Weights of a small GPT-style language model, trained from scratch on English Wikipedia.
Size: 14 layers, MLP 896 tanh GELU, vocabulary 6745.
Architecture: learned positions, biases, tied embeddings.
Training: 219M tokens, 3347 steps.
Each number is 50 + 12 x the weight over its row's rms, rounded and kept within 0 to 99. Layers, rows and columns count from 0. The size before them is the row's rms in percent of the matrix's.

# q: layer 6 attention query, 256x224, rms 0.119, rows 255, columns 112-223
# k: layer 6 attention key, 256x224, rms 0.122, rows 255, columns 112-223
# v: layer 6 attention value, 256x224, rms 0.104, rows 192-221, columns 112-223
# o: layer 6 attention output (transposed), 256x224, rms 0.0876, rows 192-221, columns 112-223
q255 090:53 56 54 41 36 34 51 54 59 42 73 50 56 45 62 45 42 40 58 58 36 38 62 34 49 56 63 58 54 37 40 50 75 40 61 46 42 57 55 36 53 42 41 35 28 61 29 62 46 50 53 44 31 57 33 46 59 59 42 49 32 38 40 45 45 47 51 73 69 60 49 55 55 45 51 51 61 34 45 57 43 56 57 64 83 50 55 42 56 36 62 44 37 55 44 45 37 48 51 40 56 51 50 69 46 52 42 52 37 80 27 64
k255 093:38 49 40 51 58 49 60 53 48 80 60 56 72 57 55 69 45 74 25 54 45 55 42 43 40 49 52 47 45 56 45 39 54 35 56 51 52 63 64 62 35 53 56 56 23 51 76 24 45 44 49 35 45 65 67 50 57 50 80 60 51 29 51 55 34 54 50 50 53 56 52 72 57 70 42 54 44 53 31 52 61 59 39 47 52 55 63 53 60 33 58 54 51 67 45 29 57 45 56 59 49 47 46 49 73 35 46 49 42 57 52 35
v192 096:38 45 57 44 55 66 50 52 59 46 50 50 57 32 47 74 38 73 50 64 47 37 42 60 31 53 56 38 55 30 27 58 59 64 45 42 21 57 56 42 48 53 56 54 48 29 45 67 38 50 38 43 42 45 64 64 45 50 38 55 50 68 73 47 47 54 67 41 65 64 44 55 38 34 54 56 44 55 73 51 58 44 43 39 25 33 46 46 44 26 58 43 36 26 43 42 22 58 49 57 46 52 59 61 73 40 52 61 46 46 43 31
o192 100:67 62 46 41 44 54 52 41 54 27 54 51 45 39 51 59 73 40 61 62 55 50 66 17 56 39 61 45 34 75 42 34 36 62 52 42 43 51 48 51 47 68 50 52 43 31 21 56 56 25 36 56 63 75 55 71 30 56 47 53 30 45 54 53 53 36 69 46 50 67 66 42 56 55 65 42 63 40 42 67 39 41 23 63 32 41 35 60 40 60 47 69 38 63 56 51 72 49 49 51 54 35 74 36 35 47 57 59 57 49 63 54
v193 099:61 62 49 52 47 32 45 31 55 51 37 46 48 47 24 65 47 24 42 43 39 69 53 61 67 50 60 57 12 61 63 65 38 61 64 58 26 65 52 37 60 48 57 41 50 50 53 54 67 46 50 64 65 52 35 50 37 50 47 57 38 44 70 55 65 45 14 52 67 34 44 49 43 49 58 47 48 63 49 45 46 36 75 58 52 34 39 64 53 55 37 66 45 63 37 66 48 31 50 43 73 38 36 45 47 47 50 50 63 82 39 58
o193 096:51 44 67 77 32 33 57 44 44 55 47 56 52 69 46 40 50 47 45 64 34 43 54 41 56 42 48 61 78 51 50 35 47 58 50 30 54 64 75 75 54 45 63 50 78 49 36 48 36 41 70 40 37 52 66 65 61 30 52 57 43 72 51 56 47 77 38 61 54 64 51 58 56 30 30 42 53 67 46 36 52 69 58 33 60 62 55 42 48 40 68 42 43 35 44 50 28 51 55 40 52 56 43 46 38 48 41 70 26 54 43 50
v194 097:35 42 55 63 51 64 55 59 46 43 49 56 38 37 54 59 25 42 51 44 57 88 45 33 57 42 60 43 40 48 44 35 56 53 61 28 67 53 57 44 33 52 74 40 59 53 40 47 47 31 51 46 39 75 33 37 50 38 48 54 67 62 46 48 46 55 59 59 40 48 59 51 43 55 61 53 44 48 57 63 46 39 46 82 50 51 36 31 23 28 59 51 55 49 36 62 47 54 43 28 47 43 48 70 49 43 41 63 39 52 54 61
o194 096:46 79 63 25 39 48 84 50 67 42 36 53 51 51 41 37 53 61 54 61 55 46 42 29 38 52 31 51 26 55 48 44 49 52 40 65 60 45 56 42 60 53 39 48 61 28 48 41 34 65 60 51 62 52 60 47 50 44 39 57 54 47 52 46 22 39 64 55 45 67 52 52 42 50 66 44 25 38 29 53 59 65 38 49 34 55 26 73 56 41 44 62 43 40 71 38 55 60 29 56 50 51 74 50 54 50 40 37 75 54 54 26
v195 097:51 45 44 51 31 49 58 42 44 51 53 40 39 74 73 50 63 54 52 64 59 51 49 42 68 49 67 56 65 53 55 51 36 52 51 31 72 64 54 67 46 66 71 56 43 59 50 71 58 70 61 51 66 48 50 36 67 57 47 56 51 38 56 41 44 52 48 45 28 55 42 44 54 63 46 37 63 39 60 50 48 53 54 57 47 59 50 47 55 53 52 60 36 38 34 59 63 34 50 71 46 29 35 60 65 88 43 35 46 37 33 42
o195 097:32 47 51 42 45 58 39 72 40 44 65 67 50 45 51 47 63 49 23 46 52 41 33 28 72 53 36 40 51 39 51 68 64 50 53 67 51 51 13 36 47 60 24 56 23 69 46 42 40 46 66 61 72 48 53 60 44 53 50 57 56 65 49 38 51 44 52 45 48 65 68 40 53 28 45 72 74 46 40 47 57 54 70 52 53 41 49 45 64 49 52 23 52 50 51 58 35 57 52 44 47 63 56 43 45 41 66 40 58 58 54 68
v196 104:57 52 63 37 21 46 49 58 50 50 35 31 76 45 45 38 79 28 43 63 57 38 48 48 49 54 39 49 44 38 30 57 56 53 78 53 55 36 65 58 57 44 41 60 33 48 61 53 61 44 54 47 33 42 29 45 37 53 56 49 52 54 59 51 48 47 59 43 45 55 67 22 37 38 67 60 57 37 63 48 41 50 47 44 47 59 37 28 33 47 52 45 49 50 62 53 46 57 47 64 53 38 64 40 61 44 27 35 62 51 63 30
o196 097:17 43 48 35 72 61 33 29 55 43 46 40 45 48 61 68 32 49 69 33 60 34 40 36 56 71 55 61 47 38 38 44 36 43 43 73 68 48 51 70 41 59 53 55 55 36 24 32 54 58 46 35 45 46 28 58 64 47 30 59 41 44 65 39 56 41 51 47 69 46 45 54 49 45 53 49 42 63 40 53 61 32 32 45 31 53 49 59 56 41 49 53 49 59 75 56 35 48 64 35 54 59 79 45 52 50 48 46 31 71 51 49
v197 093:51 51 51 43 64 48 41 43 55 63 35 52 48 37 67 47 51 50 55 18 62 48 40 55 55 73 36 65 60 39 54 61 57 55 40 26 64 53 32 67 50 37 41 45 32 69 48 34 43 68 66 47 73 48 40 18 55 41 70 29 55 55 60 47 72 59 39 66 26 60 48 52 37 68 44 69 55 45 45 45 48 66 49 29 42 37 47 40 47 64 45 60 39 40 66 42 57 63 35 35 37 62 57 34 33 54 36 47 58 38 31 62
o197 090:37 62 29 61 54 71 45 44 24 47 52 51 51 47 54 52 41 50 53 54 62 76 42 56 63 31 53 42 58 65 60 64 69 57 58 52 57 54 42 20 24 61 44 49 42 55 47 49 57 56 53 62 47 20 51 53 59 36 48 57 55 24 32 56 42 36 49 60 51 37 62 46 49 44 41 54 50 52 62 43 62 38 33 53 46 42 64 36 27 43 61 33 62 54 44 41 56 43 22 40 66 38 58 53 61 29 73 43 44 67 70 54
v198 089:50 43 54 65 50 57 57 30 73 33 48 49 24 60 65 62 48 49 64 65 54 50 65 18 43 43 47 44 49 61 51 55 44 56 31 43 40 71 39 77 70 43 67 76 72 50 43 66 44 50 49 57 53 80 55 37 45 42 64 48 65 52 44 51 64 68 57 54 45 61 48 37 44 39 50 62 42 45 54 48 54 69 62 41 54 38 49 48 62 43 55 55 50 67 34 50 46 21 48 43 39 47 55 56 74 56 33 74 55 51 55 36
o198 092:47 39 51 58 41 50 27 63 30 71 67 58 55 21 54 47 63 65 51 51 52 54 36 31 64 57 27 56 33 48 45 62 51 54 38 64 46 36 55 41 43 43 54 54 41 24 52 46 37 48 37 64 47 44 63 33 50 46 44 64 50 33 34 46 52 55 51 48 52 55 52 53 52 63 62 55 86 67 57 21 53 59 48 46 43 70 37 47 64 52 54 55 65 47 58 37 69 42 33 59 36 65 38 55 34 61 52 39 71 55 51 48
v199 093:28 30 45 55 44 34 49 50 62 57 39 49 63 46 58 42 61 52 33 47 32 36 43 50 59 61 37 62 44 59 59 30 35 58 51 47 69 65 61 84 47 38 56 43 66 46 56 44 48 59 63 43 55 66 68 53 75 70 57 74 19 30 44 53 54 41 30 59 46 54 58 63 51 58 45 46 58 29 44 54 60 50 61 35 25 32 67 55 51 40 59 35 40 58 47 49 31 50 35 57 49 47 59 73 39 59 51 46 50 50 35 44
o199 093:60 66 42 63 36 56 45 49 56 39 69 69 44 25 33 55 58 38 42 42 50 47 52 54 38 69 57 41 57 49 42 65 44 47 50 48 34 33 26 41 49 44 47 53 58 40 55 41 51 58 33 62 43 47 41 82 48 59 56 36 51 45 51 40 71 48 36 54 60 52 67 33 50 42 50 27 50 40 68 42 54 35 37 60 64 59 66 43 38 50 45 37 65 54 67 52 49 26 52 35 72 42 45 60 15 43 59 41 52 39 44 50
v200 099:31 54 71 51 53 66 70 49 33 54 43 48 59 45 46 23 58 67 53 42 58 26 65 72 42 56 47 52 73 48 70 50 61 41 47 44 61 49 55 77 49 52 45 39 48 39 40 73 37 48 40 57 47 51 46 44 62 46 53 46 65 57 47 50 67 46 40 46 44 62 39 73 50 55 45 63 51 65 58 38 44 50 47 32 47 35 46 60 40 59 52 40 45 52 52 47 46 29 47 38 69 60 42 52 38 45 53 45 51 59 45 55
o200 098:61 63 56 47 60 51 32 54 52 61 69 50 30 72 49 59 64 59 57 67 42 50 58 62 52 49 34 47 55 50 35 70 42 74 44 32 41 31 60 33 45 45 42 48 45 59 34 51 85 77 45 83 31 38 66 68 40 60 62 48 48 45 43 39 55 54 46 65 37 42 48 67 58 56 56 33 30 55 46 58 47 44 63 35 42 47 60 57 44 56 52 66 71 61 55 52 60 62 37 52 50 29 35 62 50 52 62 54 54 50 43 42
v201 097:66 49 60 33 44 54 65 41 45 40 51 34 42 55 45 44 79 43 69 88 55 38 33 25 31 24 35 38 43 61 40 41 51 45 62 48 46 65 65 51 83 24 55 50 56 48 48 42 46 62 64 53 54 25 43 64 28 62 36 54 38 57 67 52 46 63 48 21 47 48 81 32 36 51 32 64 45 41 53 53 23 46 64 61 52 48 42 58 61 71 34 51 40 55 49 28 53 42 58 29 45 48 61 27 53 58 57 61 53 68 70 51
o201 097:53 58 51 62 44 56 45 43 78 65 61 31 39 41 63 55 52 40 41 41 47 74 37 38 78 59 54 59 71 59 45 44 49 71 25 36 55 77 44 51 62 54 48 34 54 58 35 55 51 62 60 41 61 71 53 71 54 52 28 49 57 50 39 51 50 58 37 25 55 39 73 64 46 58 61 52 65 57 46 31 38 27 53 41 61 46 58 53 45 64 55 37 56 64 30 43 37 63 56 59 42 53 48 60 55 50 31 57 37 50 36 51
v202 094:54 22 40 55 60 46 48 42 96 64 51 49 47 54 43 46 54 83 55 52 53 45 63 50 62 30 54 47 66 53 37 55 74 55 54 32 53 60 53 64 44 43 50 41 59 50 59 61 60 44 47 54 45 56 74 65 64 67 45 41 80 43 42 64 77 52 66 44 64 56 57 59 69 55 27 42 44 53 62 47 50 50 51 80 32 26 47 40 35 55 32 38 59 42 55 63 51 52 33 68 41 43 41 66 66 66 77 47 44 57 44 52
o202 094:42 69 59 38 24 57 49 69 30 67 54 47 38 45 58 51 43 53 56 56 56 37 36 58 51 69 49 44 55 56 57 47 43 49 64 52 40 47 44 66 56 44 53 31 31 51 57 56 42 49 25 73 45 40 46 52 38 37 37 79 15 43 69 55 56 44 50 43 49 64 34 44 42 50 54 49 55 60 50 47 70 56 47 47 57 36 45 61 70 52 42 36 67 63 47 31 29 38 55 63 45 57 37 41 19 57 41 47 82 46 49 59
v203 086:31 32 47 37 48 37 33 54 59 39 54 46 51 47 90 52 45 50 57 64 52 45 29 71 72 69 35 67 21 57 49 55 53 40 50 35 57 39 38 50 49 29 60 61 69 34 48 53 39 69 44 49 36 47 39 31 31 81 63 62 36 48 85 37 45 48 62 45 58 66 35 38 54 69 66 44 43 43 47 51 69 50 32 47 44 55 61 55 57 24 44 47 48 42 46 59 41 46 61 47 44 55 48 56 50 50 46 56 53 51 71 45
o203 090:81 67 51 58 44 63 40 78 43 76 74 48 65 48 44 51 47 40 71 61 60 40 65 45 48 70 65 77 21 37 34 55 46 36 65 82 57 69 47 58 30 66 66 59 80 62 53 55 40 41 64 44 35 41 50 56 58 56 48 55 71 44 44 54 49 29 63 49 55 37 48 52 49 32 51 61 50 59 53 40 61 38 40 57 61 32 58 59 34 60 56 66 53 63 68 66 48 52 64 48 48 62 65 41 62 52 48 48 64 40 42 31
v204 092:52 51 58 50 56 37 53 49 63 52 50 45 49 56 38 54 51 77 57 35 44 40 74 31 55 45 64 34 70 50 61 63 51 53 49 42 30 48 45 60 60 39 67 37 17 53 52 37 64 53 50 36 55 53 57 45 62 49 71 52 68 59 48 48 56 38 44 58 30 41 39 36 51 59 27 31 68 62 51 40 49 65 51 46 44 34 73 45 56 71 63 50 58 44 36 29 54 56 19 57 71 34 55 58 61 58 56 41 44 55 53 51
o204 090:58 47 52 62 36 67 32 66 47 49 40 51 43 75 43 34 45 41 43 49 34 54 49 67 58 62 42 62 73 58 58 52 40 58 52 30 69 48 34 48 53 44 38 43 46 49 61 61 49 59 47 46 61 44 62 48 48 48 32 58 43 47 36 46 61 45 59 50 58 44 57 50 43 46 60 64 75 56 56 45 38 49 78 48 54 51 37 44 72 41 53 68 49 71 72 57 24 58 71 44 43 46 59 46 30 49 47 45 46 34 59 70
v205 107:65 66 55 54 60 58 47 52 70 64 41 60 71 54 37 44 56 43 39 55 36 53 48 39 54 65 40 53 61 40 27 48 53 65 44 45 70 76 50 60 56 41 53 37 33 48 35 75 62 21 42 62 47 62 42 52 53 64 37 36 36 50 46 60 59 35 36 58 48 56 64 60 67 42 46 65 50 40 52 65 52 34 53 51 55 65 46 40 33 43 50 50 35 74 49 55 27 66 69 48 33 58 50 42 52 39 56 45 40 59 26 52
o205 105:56 48 38 51 43 42 67 49 47 43 37 55 45 42 44 56 49 50 42 89 71 49 43 46 42 53 28 37 50 48 49 40 28 57 31 46 20 49 45 54 54 50 41 50 57 51 68 45 33 65 59 53 42 39 49 69 70 43 67 63 36 51 56 55 61 52 49 53 51 60 68 66 62 50 58 61 35 59 42 54 50 30 30 41 47 53 56 65 48 45 32 51 53 41 52 52 44 57 27 40 58 80 39 45 59 45 55 62 47 70 56 57
v206 090:51 61 41 48 52 52 20 47 40 57 53 59 54 58 52 40 53 61 47 37 35 36 32 49 67 57 54 64 51 56 68 40 46 44 40 62 42 29 42 49 29 70 38 27 54 62 55 45 40 53 44 42 37 42 43 66 60 49 54 53 62 53 53 56 51 45 39 46 43 53 67 36 54 21 30 46 51 32 51 42 35 69 51 61 50 53 58 47 41 80 47 41 56 14 84 47 52 48 46 64 55 64 54 63 54 22 46 49 55 33 41 47
o206 093:59 44 36 49 68 34 72 47 35 42 62 48 41 47 67 48 31 44 51 47 63 47 63 64 32 61 49 59 59 75 51 56 67 69 48 64 52 43 55 50 50 61 48 74 53 49 49 31 57 60 43 59 44 72 40 51 68 36 46 35 31 65 50 54 40 33 55 52 44 56 58 60 36 57 71 44 39 59 67 61 54 38 53 43 51 54 55 59 47 37 47 35 69 61 65 66 54 56 41 48 42 49 32 56 55 75 52 61 60 50 65 57
v207 099:53 38 63 57 47 37 63 62 51 48 61 64 27 55 48 45 53 44 46 38 44 66 49 58 52 18 55 59 71 52 42 41 39 44 61 35 50 49 54 63 46 46 49 43 65 51 45 52 39 37 51 29 38 59 36 65 14 55 34 76 55 62 63 56 48 71 53 38 84 53 71 49 45 39 51 49 55 49 58 58 34 63 54 63 64 42 43 64 40 30 51 50 65 50 51 48 27 44 71 23 57 56 41 73 79 54 54 46 54 62 55 44
o207 096:50 41 54 28 44 37 65 48 40 56 56 45 43 44 37 52 57 46 54 60 50 53 62 63 71 86 34 55 46 33 79 62 47 47 39 52 47 49 67 47 61 41 46 60 66 55 35 35 49 56 47 70 36 48 58 29 48 67 61 48 42 45 45 46 63 50 56 51 64 52 42 43 63 56 68 43 67 43 42 45 42 54 42 72 37 60 42 53 53 66 33 37 48 55 50 75 55 46 38 46 38 48 50 66 42 51 44 29 29 48 60 37
v208 097:32 46 52 63 46 53 76 50 57 57 53 55 69 33 34 61 59 54 48 66 40 58 42 47 28 60 47 33 43 41 53 59 52 53 43 54 43 53 47 56 54 56 46 50 44 64 68 52 38 44 57 58 41 43 28 62 19 42 59 28 45 19 76 48 59 67 34 38 39 40 77 59 55 51 41 44 52 42 58 55 31 40 55 42 57 51 57 37 50 54 52 52 46 59 59 40 58 36 40 49 62 53 51 27 51 37 50 41 63 58 44 72
o208 097:43 56 31 55 52 33 40 49 60 52 57 39 34 42 54 34 56 64 60 74 36 48 46 53 51 38 49 56 58 36 52 27 41 77 50 56 50 46 62 53 38 55 48 35 56 30 36 54 65 52 46 50 48 46 56 60 54 52 27 50 44 56 43 29 41 74 38 56 45 56 41 40 33 61 34 48 54 43 40 42 55 37 20 62 40 62 51 50 43 39 48 66 30 49 29 24 66 55 65 31 56 51 48 63 46 59 36 32 29 66 63 43
v209 095:49 34 67 53 42 70 29 48 34 43 36 57 67 65 51 41 37 58 33 46 47 39 50 44 48 60 47 70 59 50 58 57 50 70 45 49 67 45 54 56 74 48 49 54 56 35 69 43 59 47 37 53 45 63 52 45 71 40 87 47 47 35 55 35 49 25 49 55 30 72 49 46 58 49 57 70 54 37 48 43 66 56 34 39 27 39 67 51 48 44 29 49 49 59 75 60 47 46 75 45 57 34 23 54 53 47 50 61 44 36 46 38
o209 099:63 50 27 48 56 78 48 43 48 55 57 38 64 55 47 71 87 43 66 58 72 40 46 33 45 45 42 52 62 49 46 57 49 38 57 58 39 24 53 61 47 37 50 57 39 48 48 52 46 51 71 36 47 50 50 34 51 51 43 58 62 69 39 53 42 43 54 62 56 40 51 31 58 73 56 41 66 55 46 52 58 53 69 48 47 59 74 30 55 47 47 46 74 48 64 65 38 55 41 43 48 39 50 54 40 18 52 31 63 41 41 63
v210 091:50 48 25 48 52 33 59 57 58 55 51 73 46 39 44 37 73 62 44 36 33 37 56 60 53 60 47 46 60 53 63 48 12 49 55 45 36 61 57 47 49 62 55 73 51 44 43 67 17 32 65 56 49 60 59 39 53 57 45 45 36 52 55 57 56 59 24 51 63 39 80 56 35 46 79 49 40 46 51 64 43 39 36 37 44 38 46 50 52 45 43 54 47 55 40 52 50 50 35 53 33 67 38 47 45 46 55 50 42 65 47 59
o210 087:37 66 49 50 41 45 77 69 50 57 49 61 63 55 43 37 58 60 43 68 50 67 59 58 49 59 55 50 70 45 55 43 54 44 55 48 75 37 56 54 44 51 73 41 46 28 27 40 60 71 41 43 47 40 29 44 45 78 61 52 47 33 46 71 43 37 49 46 55 52 51 66 50 53 44 66 29 64 60 61 39 69 41 56 67 73 74 36 38 38 54 61 44 56 46 33 42 63 54 58 79 57 26 71 43 53 49 57 43 43 56 50
v211 102:71 55 68 36 47 56 65 55 42 26 50 39 27 58 62 48 62 51 42 47 47 61 75 30 33 31 38 40 42 30 47 47 44 53 66 54 42 76 47 39 65 60 54 58 67 48 61 37 46 73 56 38 52 49 35 62 41 28 47 47 55 49 43 49 53 63 52 48 56 49 53 27 45 61 59 43 69 68 59 43 52 62 57 54 56 29 47 46 62 48 36 61 63 55 42 63 53 48 30 64 52 37 48 64 49 55 37 67 39 57 68 45
o211 094:32 42 42 50 41 53 40 27 21 59 47 55 67 52 53 59 72 48 39 23 63 57 34 45 65 50 58 55 48 36 39 65 72 34 58 51 52 56 61 75 55 57 48 53 39 32 43 57 55 32 36 63 38 49 59 48 51 44 39 67 56 25 49 40 43 59 55 64 32 65 28 62 74 67 45 52 39 41 68 39 28 60 40 59 56 45 70 49 57 52 71 34 31 49 44 41 34 41 61 55 36 43 49 45 44 54 48 26 48 42 20 60
v212 100:61 62 32 36 56 53 37 65 63 50 34 30 61 36 61 53 24 52 54 37 38 26 49 50 46 33 57 53 95 34 30 52 46 51 59 35 42 39 49 63 44 66 45 64 65 33 73 60 53 20 50 55 66 41 60 45 44 56 51 32 47 31 56 35 59 47 48 75 44 61 70 45 35 45 39 42 43 62 51 59 46 34 59 66 31 71 71 46 54 51 76 70 64 51 36 45 56 45 58 55 40 49 56 72 64 54 44 58 51 44 39 43
o212 100:59 48 36 63 24 52 60 40 59 63 61 75 56 48 48 48 53 48 39 58 42 48 42 45 18 38 45 40 70 58 31 47 66 46 31 72 51 70 45 46 62 34 43 28 33 46 59 59 60 33 46 56 59 46 40 64 41 48 47 70 51 26 43 44 55 63 34 68 57 55 48 49 63 41 62 56 61 42 64 55 74 62 37 55 70 51 41 33 42 46 54 34 54 63 68 33 45 34 50 35 48 40 39 38 22 41 42 57 55 42 52 61
v213 094:52 34 52 61 55 50 39 28 55 31 41 26 37 61 69 37 44 56 50 41 77 53 55 70 28 51 56 62 49 54 37 52 35 42 46 36 77 43 53 60 39 52 63 44 71 40 44 48 37 47 55 43 50 55 56 32 54 51 74 43 42 40 65 33 46 61 26 62 50 57 53 52 61 57 38 44 54 43 60 46 64 41 60 54 58 50 62 49 52 32 70 39 64 58 59 58 43 46 54 89 56 39 28 45 57 67 63 36 64 54 22 58
o213 089:37 66 66 59 58 55 52 72 41 71 56 32 57 33 55 54 53 55 53 57 47 43 55 45 48 67 40 42 47 56 23 57 38 57 27 75 46 48 49 47 52 55 48 54 39 66 57 38 31 61 31 47 48 30 54 45 49 46 31 39 32 57 47 43 47 52 51 54 44 54 54 45 35 53 48 45 67 68 47 58 53 24 49 59 45 32 73 57 46 49 37 19 62 66 66 45 49 20 64 42 55 64 41 58 52 19 43 55 56 50 34 56
v214 111:43 57 56 47 59 61 63 57 54 51 61 57 53 45 64 29 64 52 57 54 49 41 52 60 81 54 63 39 46 53 54 38 58 45 49 41 37 55 49 57 27 53 40 39 54 38 65 56 70 36 41 33 43 40 45 64 59 46 61 53 57 73 48 42 66 52 41 53 44 61 61 42 30 26 45 49 53 38 72 58 38 40 53 72 31 58 37 59 52 64 67 37 60 56 54 52 25 55 64 62 32 57 52 78 55 60 65 32 51 65 32 53
o214 105:57 37 77 57 42 34 34 44 43 50 41 64 32 58 44 28 61 12 56 52 52 42 30 63 57 55 31 60 63 54 61 61 33 41 58 60 54 40 61 56 34 47 55 63 50 60 29 40 36 66 42 42 77 48 63 73 63 52 67 37 58 57 43 46 41 29 50 41 53 51 67 66 38 53 62 48 47 58 57 33 60 47 45 40 36 56 34 46 51 51 53 45 52 40 72 62 77 58 51 24 57 29 58 48 33 54 71 56 63 52 66 36
v215 083:53 38 52 58 48 40 68 49 62 38 56 50 41 46 54 41 53 33 35 37 40 45 38 41 49 57 33 49 39 54 34 49 55 56 74 40 66 66 57 34 32 43 61 46 72 45 56 37 31 42 51 56 40 45 53 46 41 60 35 44 34 40 60 48 53 48 54 25 50 36 67 76 52 47 63 59 60 32 61 50 53 40 60 49 64 45 49 61 50 44 48 34 69 46 50 25 55 43 72 27 44 37 44 61 59 80 55 45 53 58 44 65
o215 086:46 66 27 38 46 51 54 49 40 54 74 40 54 35 55 32 61 33 58 73 59 64 79 36 51 64 65 42 61 50 49 50 51 60 32 60 52 45 70 52 54 65 50 55 62 46 39 38 45 59 53 47 55 65 58 81 68 46 45 48 56 50 46 55 56 29 26 50 47 51 52 41 58 54 34 31 35 30 49 50 63 46 32 49 57 41 36 66 72 43 19 42 33 64 55 51 49 22 52 60 52 49 39 68 45 23 58 64 43 78 37 40
v216 091:43 41 38 46 29 36 36 56 62 39 42 61 69 48 49 23 46 45 29 40 40 67 46 42 58 45 57 53 66 45 64 37 45 71 67 35 82 46 54 66 50 39 44 41 28 48 75 38 50 45 48 76 54 29 68 66 71 64 41 32 32 34 28 47 56 65 52 52 32 64 55 51 32 38 58 69 44 37 64 44 40 56 44 69 29 58 47 46 44 55 48 22 51 58 51 52 64 49 38 62 61 55 64 71 43 57 45 40 51 54 43 50
o216 089:52 67 62 58 39 43 66 46 43 37 74 44 38 73 51 51 65 24 48 41 69 53 44 57 34 56 39 47 60 50 45 45 43 45 16 53 56 36 41 32 34 59 34 50 59 49 59 38 52 37 50 44 49 38 41 60 32 66 47 69 47 35 58 43 57 44 37 48 81 61 58 41 43 42 36 47 15 56 68 52 37 45 52 55 53 67 61 54 47 34 37 28 48 48 69 38 40 72 71 37 27 28 32 38 53 49 56 33 53 37 62 50
v217 097:47 54 55 52 42 34 66 60 57 35 74 81 40 41 49 60 56 59 42 60 58 50 73 60 59 44 48 38 33 54 42 59 41 78 32 47 52 64 64 42 74 46 49 58 45 40 54 65 42 64 52 37 60 36 39 42 61 61 61 51 39 21 51 38 32 51 60 55 40 60 44 51 38 56 41 68 35 51 46 46 43 40 59 49 48 45 30 58 52 48 42 68 57 38 78 46 38 52 70 50 53 39 46 54 47 25 31 46 42 70 74 34
o217 093:42 44 31 56 40 58 48 27 46 54 50 41 49 47 40 49 47 37 44 50 46 49 73 45 58 49 51 70 34 46 53 57 49 29 64 51 54 58 58 68 35 43 48 34 62 46 33 41 43 21 51 59 52 41 48 64 35 60 60 46 53 56 40 46 51 57 46 65 61 47 58 44 35 46 71 37 32 69 49 45 51 59 59 47 54 48 71 37 25 47 57 65 42 62 33 46 68 43 54 47 57 43 55 39 29 56 54 40 52 58 62 27
v218 102:53 64 57 37 37 42 60 44 48 39 55 44 64 48 34 52 47 40 63 71 41 47 56 42 59 08 47 66 55 35 68 54 42 54 45 75 51 57 52 59 65 70 47 50 39 55 76 58 52 70 65 44 67 66 39 34 33 54 51 57 48 60 57 51 45 39 62 38 45 52 31 57 55 63 50 39 37 38 32 60 59 45 55 51 37 55 50 57 46 48 75 45 35 52 53 42 58 60 41 55 47 50 73 45 61 54 43 54 21 52 55 39
o218 097:32 45 66 44 57 29 37 44 63 44 51 49 39 52 74 61 62 50 26 33 56 47 44 37 64 44 67 38 60 60 37 62 74 36 26 44 54 77 46 51 70 56 50 62 55 55 54 40 65 37 32 57 37 42 27 40 56 33 25 36 74 47 39 77 63 48 52 51 51 55 49 35 41 42 50 75 47 73 51 53 55 61 50 38 50 29 48 35 58 49 58 49 44 37 10 45 44 42 57 41 69 53 41 40 36 56 35 54 52 47 45 44
v219 092:42 75 45 47 37 63 45 80 53 63 53 42 59 49 65 52 39 49 58 39 40 66 63 57 46 63 57 75 61 49 59 25 62 47 53 42 62 53 57 42 39 52 32 48 41 30 58 40 53 25 35 49 29 40 61 62 62 54 69 51 47 48 53 65 51 39 33 60 40 65 72 61 36 36 56 34 67 67 34 47 56 33 61 65 47 34 60 44 45 46 53 42 41 75 53 62 41 37 60 48 64 41 47 68 72 48 62 47 45 70 56 68
o219 095:65 36 56 38 40 35 50 59 50 61 18 74 47 30 44 57 30 53 57 47 48 47 60 41 44 50 56 60 37 70 41 56 22 63 37 66 46 41 46 59 42 63 82 65 38 55 71 70 52 56 68 67 49 62 69 50 46 69 49 59 45 47 61 48 42 36 39 55 45 44 66 21 60 45 46 51 65 39 62 52 53 62 49 39 54 59 47 51 58 46 42 47 57 37 64 50 27 57 46 39 32 53 45 62 52 54 46 47 53 42 58 36
v220 096:59 35 48 38 33 37 61 46 33 73 38 40 53 54 50 65 58 34 71 51 48 39 64 46 27 52 54 58 24 57 52 60 39 44 64 70 64 49 54 40 56 49 46 60 42 55 64 60 46 62 61 40 35 32 47 64 50 66 59 29 50 38 44 44 41 58 41 54 60 45 46 59 74 33 45 51 43 55 59 52 32 55 55 42 35 43 66 39 61 47 42 45 36 33 49 45 66 80 62 48 46 41 53 55 40 43 77 55 51 51 53 46
o220 099:49 41 44 47 51 62 41 47 59 26 82 50 48 54 43 48 31 55 53 41 43 38 58 59 60 48 51 44 65 34 33 28 59 43 50 62 57 45 31 83 55 63 65 53 50 22 49 57 46 43 38 59 45 49 71 55 44 41 39 37 53 51 57 57 46 66 42 45 59 51 56 33 63 30 56 59 32 50 45 46 55 60 63 54 54 27 53 33 56 59 40 40 68 58 21 66 61 70 43 46 38 50 27 74 47 51 46 25 48 36 36 37
v221 094:42 37 56 47 32 68 69 51 70 55 53 54 71 39 29 31 55 65 31 29 60 44 45 70 42 76 39 54 51 48 57 33 49 53 50 44 49 62 51 62 57 74 46 53 47 43 37 64 67 59 70 51 62 49 26 73 38 63 55 39 44 40 50 73 40 36 56 58 32 58 47 40 61 48 35 50 46 47 44 49 57 63 63 31 65 51 55 57 36 51 53 41 35 46 71 48 66 52 37 36 73 50 52 59 43 36 62 49 43 59 46 51
o221 091:65 61 44 49 62 45 57 60 48 76 72 52 31 56 47 38 37 68 69 58 58 62 64 47 46 29 39 57 62 48 49 61 55 54 66 23 53 53 48 51 58 41 17 45 47 47 47 50 65 62 33 52 55 45 51 58 48 54 55 54 49 45 36 52 55 51 41 50 40 37 59 51 48 44 54 71 31 54 42 32 45 52 58 28 43 34 63 47 54 64 19 64 43 39 48 61 57 57 62 47 43 36 55 55 24 58 55 34 37 44 43 36